config.yaml
num_hidden_layers: 8
intermediate_size: 256
norm: "rmsnorm"
rope_theta: 10000.0
init_std_o: 0.0
init_std_up: 0.0405
learning_rate: 0.00805
lr_head: 0.00709
warmup_steps: 40
decay_shape: "linear"
final_lr_fraction: 0.0
batch_tokens: 16384
doc_mask: true
dataset: "wikipedia_en"
Each number is 500 + 25 x the weight over its row's rms, rounded and kept within 0 to 999. Layers, rows and columns count from 0. Numbers have three digits each. The size before them is the row's rms in percent of the matrix's.

# down: layer 5 MLP down (transposed), 256x128, rms 0.311, rows 183-229, columns 0-63
# up: layer 5 MLP up, 256x128, rms 0.288, rows 184-229, columns 0-63
down183 128:504507483500517489535515511493542494469505473571477493483488498471502439518488487521450526493530451464495486534509484524492472478502454556503503518475491469432512515467532496493526500505541494
up184 102:479484457508493512514539502473510491476512511518429488498521518512550490512509449526511449546547523484520499504489552540515513491506503479486453515493538522496513493531475543537476479521516486
down184 099:489515458514467492548467533482540501448478489507532486470496530507464501508528492505509518505492479516451537504484562481523462478453513511482485515530497454510455481493545491489514505495469537
up185 097:518492514498470468523501500528471492542478499507466511483492499534457473491517509456501506441513449521517516501508544503489497491511496482471496485459537480542493479489505504509488511461544494
down185 092:512543527494503491486559488503511495492493514497510490490506500502430466525502504533493485545478504517505471518501521511492493525506501554491479543456514539474548503470523486477492561488490483
up186 098:480503522493460509475507523482520557494541555520538485510517500495478533517485491464496517462487513521539490532516502489523520501564478519504496519514534505453492489488475495535510515504525544
down186 093:490501512483513492475511473490511489526513500445470477487481499493466486512479516504498578478470474447517478501532492500479503494453498509534497507512492523551520499550479496523501473545523484
up187 103:559508514490490487520508465498484525495460517507489475478503430483506501476495469525502486499500505493500512479476536463520501537494518449494493526476501462481515488504501516499455469496568505
down187 111:506485541495497470522476522532567492489518506543501514479529486500471507456478434490513506515489521526473552526499475487437488486512470482501499534518473489477466521480510520506488465482472518
up188 096:506480534467523476513498491509515491556487518527531454485483539526481523533489518464492512523475534520461457497468489509468509468511527529498512514469493480505418492491477466544487499468502509
down188 098:508483493477509498506517463502480483484505463454454531503497497492486532518492519530474515493516477496514500467523513534451453499488559515550520493520529481485444548492515505478441503470505547
up189 106:496483488511535503548510485473491533567514509487457515474503471490527473487470479479452480523506530497534490469504467502560506485460551474481513532463510478496479463493484539506489514503468516
down189 106:495493495491468445484449499532542472507524497528504505478524490490551439523542491479484491499545500505528504506483473521499524503488487511511478454513526475475505475445530477501497526467522504
up190 094:485518503494551523521500556502518562480525527475488461494533479495504534491499510536477521513483488492490519462524526456461479466470522492507511497491475489464459480496493524516484494488498493
down190 090:458480482495527530452542554530449494527538538496494514515491469510477495494496526503468495499452458501524545498511493481471507521430518518500544457493510506502483528518460454532476514491521500
up191 105:513472517432550490559493513500521485495510524499480462472495511473535465479514533531499549445516534513534523496459500454496509521488566510504505505520547493515514494510498473485473528507506500
down191 109:480484487489513468446495492539500493532561524485467514486527497520486507510490449487511527527513532512482481529498504491504529518491520507549520525479513464517494495480474481546517469488532464
up192 090:536468507477502499492560501522504542493475492522506492464485530444527486497530483486508563514471541473515493473494527524496545530493485495457533512498486490482491518486553487495472492467495538
down192 094:507530491512461510523470510501497500485500549482514540512535510489481466503523513521499466511470515541482472482500497487511494501483529501511460490505523507505487458478452511487483487466477530
up193 104:497512467463485531512489485528497490481502486486475507479439487523501514486445489500540483496497485517460455471503538467517525491533510547472526524526514492543496499533528425500510518554524452
down193 101:496509512532494492481520431513524527492485524522487489452528503511488471519477533504509517470552521475501468503535507543492496510546467470510471485538503524489494473488542428476519494453478505
up194 096:497517477480526518518483478512519510469480484500508490483524529506545567477459505506493517529488503498474501516506504514538547471523505488509526495485521476476459520535497507473492507517511497
down194 100:539458477542524509416477507484470481521515504478497525514481525480556519484499447490505525530532535521523523529503518526508509474478536479508522504512524502463570474503510529486466523466504470
up195 096:537505436542490526535508539482560512530499469489484469480534454480524547510520507531515484514503528494485482475516496489492451530470504528458460528494503522505488507575517487473520477500545501
down195 108:484457501504463497521546538534527499478475471553529525524512508525526485505475503503472544498500492496435522503526452454490485500508492475518473553482532488517523478475467472459514492500479474
up196 101:517509481509538490481527506477541501505497411481466491469471502499502579490510508472502492514484496510518486521474505507513463492525495461476491510485494478519497463494473467496489477493489535
down196 110:489473534486490506525501448481483521487494469528539489527537517504510514490469478494499524542507489505474559470549487501488484494513492502504510517549420493499481509481486500485534486528520533
up197 100:501496531497497529539494506514459579494548535525491494482522501498512518486501466500498496509488535491465505492503524496506511521559454469523511504548493472506484491488476524504506504539470494
down197 107:498526494572504486500514491472495498506528489516543540459500488463488541466512555514509490535518523503493544539500524472472472484563506512549502518499486456502466513475504509488500518508483500
up198 098:515538477523491481511470491487502493529524465510467477471471516475534537525460492510518492510532539490498533500554480518485513512493507461479463517522480532528500441501522476478532492507485504
down198 096:492467501501493480512459509526509471480505441519521475513526470494471474538498520521493471508542470509507510495525490526480499498519520476536513516528503541528510515472480521500570497535513457
up199 114:549533493517488468478500472549535509510515524444455554483463474533517522555528487542505486528534493504448460538513496494495475527493494495490496524519495507511517496496474513509479477550555493
down199 117:491512564514521499503496505489459491481541473520514544514507541502469517542500502519517529509520455462524511491561484539477506481472526463491521513472522473500454467451495502517465502561492505
up200 111:491495517481482516565532477553476504485495509504504524479534537488526498473518508501533497512538511521495502484512522469455515523490481445500477509517550459494513474485513498512496469486505511
down200 121:445484455525492497492474522512527505487503530483521490527536526516470518473488474488509474496544528511519512524511475505512523496517480480474491541526569547500489458476475551460510494519489512
up201 095:510497529514467481444520491471474504533501477522503462467509477518470498477520462483500458513484508462541502474461519504508518456518489512477522495499512465493531493545488502512495462528505480
down201 093:530541516538467500514472549488501474526492521446492529543485491492483450493506512484481544479474457517533506440465532488499505471544523537481526460530515519518509512524493476491498482514505563
up202 098:523487566482455517539504500468474480496499523527486500493476517530501484511533517489471536505463518500506502508493506472553543533484455510514536467499473468498510522506485488549524453514511483
down202 094:516436478506508522466499486497570507488499508521468488532458526469459465510484522499533528468483477486489521505502466495543519547486509505517514491490533468485479510508487486467506511528486530
up203 096:471480480485504491489530516490443477478491500519498513507478528518526529472503436473480517501477462537529475452540539486482510516508464511477475511499477547489441483461474487515512506487481445
down203 087:479506534500481501516471509509522487489525480504506510540484492515537502528497521539521483530502530513467515481494509525517542486521540464481557471461493523516561522488531518510463492527523497
up204 099:514479534477518530480495497488545515458524492504490517487447519511542538531480496462489521498511501495524464545496533495490546509477462496484494513542463473523495460512496520519544509487502458
down204 091:493507499536503501458512511484511493493503453498503497482475502499510494504492470517523511463474485536509514529502502455520488511439514506549488506476488517446520517496502511548511494485489482
up205 108:473513489480446494492484521485489484480492506524514458533544548457486519508510524487547527490481516499498482478465470536511522542536491481472493521504512486466501444492478490509563523487505506
down205 107:465499513452563466471444457465496505524535498494504507479498533465527490516483477500523495544551472550490510547510500522487529485476466488501504490522507478510500494460511533515494486481513462
up206 103:502496472471535502476470502521507482497485526521488480475517470507517498510467450522525485489484546471496504523501520424532517493494493472481534476480501520533522509543513514522500479498489483
down206 110:451466446519491537536513512526493474510483465438512509527519485490495525500478486552446482489505476494495507501463484474573494466485549509494469521470463473464487493514466503503485530537491478
up207 097:507506510532465516516495519515469438513474475482520513471481523496500505481509516487523509503446486518542488506522522496525471477484457504478486492523494491528491516538481532553456500429562546
down207 087:515554483529508512500497462528498541531479492482502498505535490475464507491481536525500451491488485507480476471504487444521533515523550500477526519482483536484494464520523469500465536516526523
up208 099:507502496509447524558524516458479490486489508515509480533503467538496474493490513410517514493503496500473443479511517496520486478508504490530476510472463472475451474475504530490503469516482536
down208 088:491450482498476511494418499503517505539521516519514493477470501506479531498500503497477472481532506525445529473522482485477471473508510540500453467500507524493435474506486491472470509506489537
up209 092:517502516497489484461492533485471452463471477465531478493501485519535499447509472488496503466452473487478546482502490450528495518486523517545502509497540539489481449454551480446503492511482480
down209 104:511526534532488513484516504430483479479473462516491500527464470454502508485515472491493510525459458494492529502524485472497542526509526558521541484476469504476502500498508489555516468502459483
up210 100:521516530493511498510504470475481489512474528483508447487500528571509486517545503508489501503511540525483472505480528518508493488549514490523515482519546472465501459559519506525462527486495539
down210 094:515469461472478506494514468488481523517505490522495527503498466490513508510526496509510501498533522508485456505467520511500470498488475540513536479546475529462515490507525521494489504457528516
up211 101:475490499497519474527473481528540561498496504473505544507479482537529501495489485453423531455562506500512489473482493485522479510505492516494542452477536531502483521558512513485505483502495461
down211 105:538447484500479481480557463482520500478519512482510533528512509486498457519483477485482537517532550524496501492502500475523487503537474554496520549497481536497489505487499512493458505554507450
up212 095:516517500482449545531494473477504510479513510494491503490537505532505517512469469459527526506448485511488460478534516556481476475524452494461468507463448528527493464498515514466507524498517483
down212 107:499486502524499530552497491483529487506534501514512500513498473530524461522485517545519537527514448494469489549487544472487518447505515480512502506529473535485567501493557537467536473514445470
up213 098:574512530522498453478499470462523479561477475533486476526488469499528498546514518506491503495478506513532524485505541504523501531527507498479505509522519537510492460516470506507509507545523476
down213 084:500490491471523533540448450511480447532495525498493504517471465529544510515506534488501496506500504544462480508491561529497540502507493539480521491481522489511471487492482506525524498464508496
up214 096:533516501476461501467498516491513502479500511481490474519508508489531555510481520479507503575490514492536549527530533515519474477505516466516512460477519478517457468508498468509490498474482475
down214 103:484462498462482497470477493474461465554491486460481457463474476490497481530523504536464497512521527528478548487516497501478474514557494508547516506470507453499497463467540466461494521510475487
up215 098:517499516553546475494564516469500543498482502507491470478438465515511509514550542489494473548494499476483487497455502476479515499479445527500528558481518470519512473502466483507512491481513509
down215 094:520503477535532488509519492503538496499550509465493531493458531542505552501512496541463522544488561471493516490515474503483526488511489532479503483499497493476487517480517578477501515485506480
up216 104:502504487510474505484523540506476476513510524506513480523519502481524492514551515563484501457501470529500474511517524485474480528522534476494486526465485491505470530517499508518501496507486490
down216 103:466475560538461472505556484504523501485498515537484564498491507508504465490490491504553514515504481480489508495558534510505528500498490473505525462497524475483506487487546477517521453485510479
up217 097:489445480526503506455547502493513489495514485508487505525460476510469464523538517498527481488446513473492475514501491454500481507497504480518527496501510494487492571487468483494497489516463529
down217 097:479463511491466508526438524476496474484492529502495552491493480496502451546516451462486504493538509532473532453507502484454500504511484507521495500484452488479471467499541454521451530537459466
up218 098:505461482447489484479483468502479527454457434533495543478506463496496491486482512528475535483517506533459519518526499451498536493487480500513506516548497514519488469474482465479542501532523499
down218 103:493468490515474479510503485466501450496486484490551503456521495510554543480535548572497510502506517531462480508476525491513516525509510524507511519504531487485483443495500512460502479543489455
up219 106:566512524492493531539484471511489469492523522484467479493507471491471560535516519499533469488417517511500469511522479498564494495480488535489529488521490517481468509493478498497516477459533531
down219 082:496473500538489468537488519488494503459512494483497492508492463541480542472496533461522455483484541507539481537512506481513528498527507521500551490472489564484465478488518481535507503486514511
up220 103:528464485488544505516540440473483561509476468467492450465498475465518462532502507566485450475495512493491516500484516539481518470497522526451513511524493533538521463510492533480503519501490515
down220 096:544510528515555517508493505453519510518499536487476502508516509528524496514526497522501494464491451476487474474512475460531467468504501461499487479472532536530502503504497470507478486492467542
up221 099:517525501499522517478489498523529525460481527499522442481506461512475507482524508504467567479496496531487511498488510517524494514506504507439516504472485481526489505484472520473466461501533501
down221 097:514496532502478532490526518514533471484486482517531541511494425465510496504528495477473516497495512497461488500471544476513471523476503505490481556516508496474522510508504444458483525507483481
up222 104:478562531514471468551478490489529512458510527497510533510487519499502538536524510513502457519501513504495479499538500503491490518527547506534508489515450527494433506510512515495497520475505557
down222 108:487486493488487482550469501494514526454506500495531486528527487477496552458508528500524484500484477524485501483475446507516492494537528529449484509473509481499531469499458532515511507530476492
up223 099:507544484520461507492487522528480505478521505491487475509473518495486543462537492525468526499503494472491467539449478464488499488509499494465529522502506461512450469532544461496505501527527480
down223 096:517519510483491537492489508535502512499510529491499495485545493503501464483521455489511502514497523504507481518495464478529467493486521532537494536464543451507532512527515513494480489510533489
up224 098:511531483465507462487500512478520497480486482472484461463496533496503507505500524519517495512483492468481529488478481502512524521503497473512484505469513441543447438499504483478537501513500499
down224 104:477515512495478498492521482538555506468515506536519471472508506515500507538480485548535473505484427510497495491517510519496492485443470497496470519511473497544545527509488503511481472528541467
up225 097:540449541538502514448510511501495456488426487512485530463498468507485503481500509496494478532490527452500486499521506506510491508489548499513497508481498483549491480480526502522503533430542512
down225 105:479529533502516548481473489516539512499523507510477513529470502520486490525496480491460490479480533528517474524536530471519513468518539500508492544454499486496511495534501488520491519546511551
up226 108:492481507449455529464500509457484506501481515542519490485476458531449480509523509516509505474474449477495498486522460527474486535491504474504496487520539504534484544512514509491519490503512504
down226 097:526513458526512483484544536492491529474502508529509480477508495472502493457500514541504459529549517480535491497503480496538520447462502480502477535535508544472512485506532518496550510494519487
up227 105:490513501457484534497531544508496524483511491518460533491509483504494526513548474507517471525504480470535476512470517547542501543504497485490493495479454563491489536511497515531516531512514483
down227 092:473468494479434500507463524467512488515478499524512516499461527455511529528502429497527515471518498505514512497515486500477479506495522530491514492523468506493463504512507478581450513524470458
up228 101:509557489501444461487477469505514482484522503530473514476470523528504482551509485553504550500548520488521467485488523500570511494512503520524497518503483520509469443470484500497455503513490548
down228 100:485486501546525498492542486484476479469496516516502509528522500490557496510528473533546531486485500454545507513510461536501497502461505482506530517497527486489522496490480498507523498530505537
up229 087:488461488517578447524506519521501512469508494485461458528515507544505475509526469494481505511510513481508501506492518535523495528479499482486490530472536502466457505519496461500476493508503492
down229 087:553529466502475507486490479488487479473500497519500522533523482496512447469536477491505470488518509493501517501518514540483500514496525523497486522487490477464501460475504473512526519529509535